From a checkpoint of a small transformer trained on Wikipedia.
Size: 10 layers, MLP 320 SwiGLU, vocabulary 1024, 2.12M parameters.
Architecture: RMSNorm before each block, learned positions, no biases in attention or MLP, tied embeddings.
Each number is 128 + 32 x the weight over the matrix's rms, rounded and kept within 0 to 255. Layers, rows and columns count from 0. Numbers have three digits each.

# layer 7 MLP up, 320x128, rms 0.232, rows 100-199, columns 0-63
149073145120171140159120130170187112109180118114157110103114148122127128121120109157186116129101171175090077124123129160135118161115125096140084074128110179187126168113112183109107155116173092
183133175114115118110126106131131170136104112164099121080115128136092136077155116112076079145097148155144127127112106102123143103073128137099155144114109154099169126059119098166145104102164112
113137129092159074133119130096147084171141115131150096154144130131177139068130148146121176145182107101104146133107140094096106142189064138178127105135117094122150125122094121097186215188101130
181104142141174164077163132106161133103164143125088165120124072078112080088108102094114203146149172131132152156162142136116138148034144159128163103089148141169135128184116158147193110107104125
057101123145105147142136154141107126101127124130131142143082156136200105145175143079116133126128133162172094065114155121091163181125139177147141173103150117071179127109122137115152113130088098
155176120154100092088095094136140165168123202155182189121167105149161144113151030097129147144170070085114163125117156076129153118184135105093151090199099103131116170201099156114107106188115117
135113078116171131181152155165190145115091119096162135153059133135209155190178056100059097169068088141074151124098151178170161114122168112201135165114136154119139142122105117152107079133101060
084145148125155187170125156171158158177088135095088155171106137173139153155097102126083082149108193108142189102061160176116109122209123189089134092145185135103183190112114079090167119187081123
143125136117138137164087052072165137165188226171136171134196140129125096172102154100140111098101151121124179119131094151154118075097105067100165104150088126169166118160067140128167125141150128
164150141098046114062089159127155134116160159140120116168172151198146114080106109091136126081162121152099106100171114165183120134104198127141066158098171144139166123121120134113170079142083131
169156123123100159145169073118180103115136164108081104124112140156157122173142139068156128134080096108168076184092123119046083139107160096101099153137117169127152113111201104190170136088143101
160188121098107124101124122107190123111109137115147108133111149163104086159175109114163111172117136134094110132080176144177111185109075113168141114089150168183145146126098085122143152134117087
100112067148172163143106151172109028060199122120131144089101162122129163062141123078147102226116158102124141051135083149183092134119107089152117135143149114122054151130209106159093146104127118
156131124089178060089189162164077220112167139121099153128126139154148145061079175147111148170152065144125162125073134083160085102106156072102089137075167111123131120088115104127110155068129072
161153115116133178138130110169083154148053085101120136157114116139117172090126147160113161124104153124154127103131112231099122122112139151120165143098103122155137087142148113051074090134154162
184081149127121122152107179127147117153144133183147138072119133121151126091166141142111123083158141157188157121165120142099062177148129135143083118123114096148074116084107174114127133143184152
110139178082123098088148140125124142123090109064055133136075202117145147155150094091105161117112148134165140088141140156094118092157181123164132158127166088140144078127130130127175140111147141
145137136108099133097103133106141152140093123119128163101098114128118110106112132065150089158148117105153138158117080118134159164168170115053111128166095149113135143116132152150110110106119119
153098160096089190135080143081107098186153132138117050156107113178116148160037187149118139134102234118144104133077126113124137123104110118107135117159066214067121078109198149104142124136185147
180134105070126128108104106122111129124086116162072173092094168125075106169095102106072090121198166113164128075137153165154078170137209137103159146156082116112108075144174146083139104137134168
118144048105152145122137117124135145125202079138114143139066088089107108095131137069143133134081093076082108107161133140165099185140151140146135126107092129187135101110167154168128134141116078
133185124059113167145194088120145153090111095101163134145091103099135138103114115147169138136092142163121147146110102071139097130135135137181149125147118128098068145155198083115131090077096128
107118075137142137090125063141108113114116121090156135145094157132149164088142137108137107143099150086081102106158160158125154154075146071107113133121110129115120135156182114160069148116057145
144083143119112110133230100170166133107172148115114096151112125037125100187118168083181142115105111083137093175122165107117214146095107173112120151120190154111111145104093143124139103125111134
138135128099133076143102226147132157137132108068082118138111113059138175170122067102114167130088111164136128153105122102153183107156162104094132172138178161166168177170116090170135103155144150
124142073131106156087173163099116144112141092147138101111144137098118095124086129146080095145116193174142182116154160105189151154093153193098139123146130069129095133150140108120125085140154092
135102124153114127148175140074147095123123121130145112126145148129102156119120079133130146077111178139081160105150164135181160163158159137156112131129110100195124147071094121077160112129190114
038125178184122106142078112048090163128112130118122126112201136173098058106126120157113108175140120155164104109116127163128182128123122108107106109148158164108149101117190105112108123118124115
071113166148137128185136160126159050084130143108175165163056083143133146145155140139148106109143122145111101079085141149184159137088117178087110090129105171076124113169175141136168111102107138
079097137101108069107129100138128180133145173110087138197091163090113120185140128162126129090111137113146093142089101076101127145104141154186100189179135113115114185145139111130130114117146164
138155145088142145166135094130147099074138146159195145153157154143159166131097116114100123128095052110123140120159127126110151119128124183121143155117074099147192131097158089155144160093169051
137106131185093056142088153091162155146129148159100098179188100129165074108165135128120160116080092157078144173101190179124113182149117105174122141107136117131180115150139144091132141106146143
031081106130118162176129140072179133160168112105082137151112143118171152112118139129104085122076105159128121163135160101172115151172116077148118112138113175131140037097082147124106147079157112
161129164131123117135152194121188112117145108088121134152099116097115129145108094179109157128083135063133136081090153173073111090145160145077127179131162187123192147110104110160141125102096127
142145124152151168094094137122118088105060109156096056179138079100119169182143161117120067117149156135110099133105152123111151129155130095096057106071176131166100116161064094148132120126145144
119126119148172102165149157101188132147130071165126164142151141101118157122135119214161149162140162207191153150158151089111152142153122140084124095165095074133147146199095100108129141152187120
070122202158163069190146172137084155102140118141164105168197138140114140189134078130160078094068161114124132095156125121098114102152095109146118086187136116124133119122115076135101149151142065
150070146106115161140062117124145194182121120139098176116139101117183100156180148142142160140073097129142103131151138071152085079124087174118115176104150127137145167091109159146176126148136106
145132084117175136059163122088154128111059072176128122090160050061126154160113183161135046187103152128161154130157088085077111065114122140103105080077121117124127109149180110126078108123072066
165122126161127156067124153076226146166179130170100119168105095102193105122100059132122147113127118131142128120083173116106099136145198095171135120131130134161077145164068121181063104167111136
131110116115116163129187160095138151112082112164114151077127120121161111116097168142158141068088096095102162122123101068143070144121218138164157110165088132130140109116135081108119100151130140
118134115091190101102180061102207150116174153115129106108139128137133127136154132141134047149141126169103044134119141071210114109216096083166129138107139136127105169090100178157154157149150118
116210088159117103154126136152133182139151104065167108127145173157125145106156141090133124125066147119080150142107091105212168149051085109110140095125182154090089125087131174123053119143095151
136152124157140104107076091099153100103133219148147111126165139102153172179118157108176098134111148065043108191144113202179152108122121094228130125135108130148076174156125185135149141121133095
077083096065119177141151125126112062147095122129091142107141160133144115102106200207063145146127187128066102145110077134176096141094024203144195152138062131117153125159119141072163148174085108
017168143158118200105096178121109183162087125143159159077085179145107105155136174164083153121116102143157077095189143139093115148156170106132111093114123100066186152105124123147100114127104198
131173142060098069104088067166159122194170108069163173144154132069107087150122111144171128116152093071086121238165134089112088105109099129129175137081108130167167146136167150086101132171114092
121119140154119105125153088065113155090137143122109093178124172143039109108113097087188100096075070100151139202065133106076165095125080121159126100107086139118102185190103095081145140162147160
153112137162094129165078051115140102170127097109075083125138145160167140175100189137149139097095152113128152162115056187099139136047133097123133090085193159139114142141131102162112144027082091
132116109098162166108103092183152119129108180140189182086101077101138157108190100114123153130119080143113105153120184083110082132167171163115138131148124132177036129135076157119137147117144155
160118103117192126091123081121170117111114065081148166141147091125111133160107093118094137147142119130117147126118095138154110108135158131121123185065153097192154170171123129104063101123108086
112071113093127152157129154153155162058139130141138142106107114118088173130127108101102146126175108148112110081147105117135122152103133097134165110129183119059119159079064146118142080098100165
154143063139120118117112095111111112206076154128145099121112127113193146124091106123160185104149151120075102154184165158124145158151130074136150096161149115125056135122116131154170175152168120
085094116087114126078122085071079153125127206143139144170144090110120121093091138121151154087137142159130132135173142137124096142147121113144152232121144163116142120183147127171143114112108144
092094130097063184097180141169095103088124113102104122101073112144114147183120198094159163131146092097128103155139193140098230124144159098117082092085170134168111115113088142069144133114067055
119156091105177112137129155175135108127127134096094112094103135148147110170139157137208197123117124130112120122110090079117131096074136123137146134090147126111131177108124093138059105130083084
094117092155101146087073134128101115125136105167136141064181174110096101153152147128114109206143120151120131071200149149083104134120107171103112129080087072152115149102157094126109158153084149
120179062161147130144157123121105110165111104153129150144138031186128128150168135145087163108130100175121118096164124139138171122145111108137119131127150196143114168107146122111064091127099153
126137143113183121175099155164106114127178099149162124120123123119117119116145169148116159142144128069143116121166131177146135147115186081153149173152142116089119162143138117079078105125143169
162155104093168121150144148171116170183144098111165145125132107138135166123102114145115084121111162148138113146104108071164114120132089139071090088078127104098113138079091096180092103151131094
119154136076131067027150116140159145172184159107066152181068128094178150099117143099154221133152109163184152127120115174115090104122172098115162149101140110148143124132187118119147113174182157
094125183109143105177135166158120137098148185112141184058158152135091159152113139123123146131143127136091149122157153108136106083137166137157118207104148107100073112160079143140123125102154074
114078121106174116088120136119133071140176081103175191102104148158136126150094124137132156141111084162155105083117126110087101135117135147128133124168144163147144102099122128130160110112153076
156139120126120116133131157110118173143192157111085187107132135147131097124097142051118187134131183147171173128152102149126154138083150129151127130128133180115088125088170103145130025098130160
128152094131108142162120106166156049120034101153120131108113120115098119113107163107060121140103195089144137150098183103106102180122143105192132187148091121141103087091119121119192133128100169
130110187160153110147101111113142152139172136120148121124110188147102076126162117192125134153147159107144097194092129126136102081118116102089077121116170163134123136115083136130089100138167125
106104114122120101203130074140116128118088086131160119112154136207168133149136109148091102063056165106134201133167145110173124123097146141167159205123110167117180117113148168143125114163151135
074212066170101161214133099133126118094174120070145158118134079156144115125130101121106145136123126099108101089146098109158134087167169115153109126125157154152115194150124100097148065157166148
108121107142180120136139122043085045128194114102170149042086078136145121120099090170111120111075136106164092174144156140092081150128104100136151142102061073115173124093160091133138143175148108
072099126121175136157114114136142116156159146151180134132153084066138153175138157168069065142140116149089118124136131087129055087054132097146136130102128140136110153124163143142157125159107164
094103139116148081075070124103129119151203191136174103136079152113116116125111112132118030139131170092120110156192118158111121112095089128135143047168099144086057158096111096050149105076062134
143163131248121162142121158092132160134068141147119170192132190117095132134125150117094162120134134158172044113121119136185138138147185133132111142122114091115103136122098153097124145129114120
102107130174142103109118107104120029066087151117130173108147132113152121099193156122135161069146143126141158131187138132107121140139145100130155118152117139124140150117177159094141126151038113
122101168053148087152129110102130128187141104209113120191134097149166139113118119098131135133152162177139076124140102112089143084145158095084177123075083155143106118123160137132175144130130086
125139151171165187115114127165109151135123145122106150109144072068129100132152098095119103177103176188113127117118147123135177131106115157152065160159165129077167161140141125149131182122090140
126184165076113124130064102155110099107105178156155118132243118144114088133131130104106077156140083070078078137101160206170103109136153117125150125139115090176097163146166142128154165101111135
132121180110135112135118153115081154092126203175165118122131074118134064137102139065100140167182176195082161174179143117097060083144155111149121182088171146103124127085130145113186088125158127
089169081101087179130164110110159155146118108112140153189102136073102132120219149066096062105170138079130124141133158085071072127157156097112096123148143164101107173102158109094146142164109201
092125105144088063114128162128101173158126175090080153116141115137036160132089133167155142112126095113153152117136141114121193112114075105067191127134168153106106103144155123113148179150053099
133115135061190105119111127053132115119133164074081087112093060137114122089124074115148176118152089144087138137082059101102146228135107115111131115177143129137126124093158123073139143106168170
107121140136126130130127148117168105150101165107123103139141124135164116146163119099137131151177121133116147131094161147164135104151170118140148120100184163161152111172083134148138177095135098
089123109076159144078107123111079131193129107134164144141090153091075103102128114151133140129091140118144107122122209136110182153127156146161182106157086142108208146153139105137111159134102136
077121106103063185053124133087145199126135112132212107130129097191098082155177123083145098177078075099123140166130156100133148051150157147165158139117121131078142126167113122110083090088088095
128103112145171140079152140076170086033150109130157084079132098112152209115155077143155105140202144109123191094130108152120104124104112098101152114136141096102070074169178123149170154183106127
147122134097107096081154129074157118099103132095137143102208115178110188169119157135170147183123163204167124109120127047094114182109110128143102122139129073085168125178144165140138129062084119
123121089110193143070138163122126162095084118132158132140128119067074122093115115128092068132189127194165106148161174123078114148132176096107101144107063121094117142097154072103094174068144154
080137169101157111050086107122172111145108098136110139162098099156157138101156125077156122143177145128071144154187083126064112109097183073084113126167136116145113141060088142178154133100128112
091190117113180076186070141143085097125101132161122075174079121116151131102112060167130144119156142084051176196128143217147161193102187136162130105146071114112118098184094068100151129118107125
155133038123137159107141081039154124117122090052176084033123134188159074154185122097143148133092137129113077172125087170126142110127101120140127168141124138123146172191134173134172074177132198
121164190107111138100135149162195158148118149162198154053118116127140157106159172059113137139122115093128087064147063078135107173115120098136190136108119105113130126072119112155064119185065109
155141128074129118114168133120103136135112087106091145090189134109164143111147121139201129140143079119068168199149125104078073150146094153147096085125156147215159196140139123121140140140133117
096101084157113117148086142115095080110090129100149071102071086109122061207127204102159171115159120138192081084103171136109107127101121112106178109177120164201133081144133170105093072102105128
082159138048095147123124099150137105151118116139120122140114151111088101168137070088105091155158106168136216081067124137108087094120148158130119152045078087085086154118097111115112139098087150
104143070091114146132164133112153112102182154140124101057096138110143099138140140080180141142127109136147134091077116109097141103135135162203108131095161178206153082162115122136058174117090175
156144100120133138116134078130074137108103113170140094138195151117145115113072117135113159083154179085159122107163104086121042089131173142130101195150143086193107130186127146121166120158169159
139142108144169102157092122160124130114108152130071151117155117082124144073118152107147147124102109115158145088128192148120113152086113136101160147104126122089170051111086088142139106162112084
125201160136078118119109141148140159149133173093124083095136169149150145078201122141108163156156126085138066087140140116112175144104056116178154147179155125174130157123030135138186139094189087
048181114141117071088109168209119114141104099091136099143105158114126115079101115124182162121132095185133117136116138177111110139127167084102143077131178122113104137176111145147128200146059154
083113146154111163113101133179183132127106116078098135098133138092063089093107207155133143199122155149098162106129145112143114134127189061142175172106123170121158078164131149047070119151109126
117186139112115141153098135125136142066131126099117184098135164153131086118164185135113147098135099137178142092110136113158153176111151200132113106154215094157165101127106119137137108133072142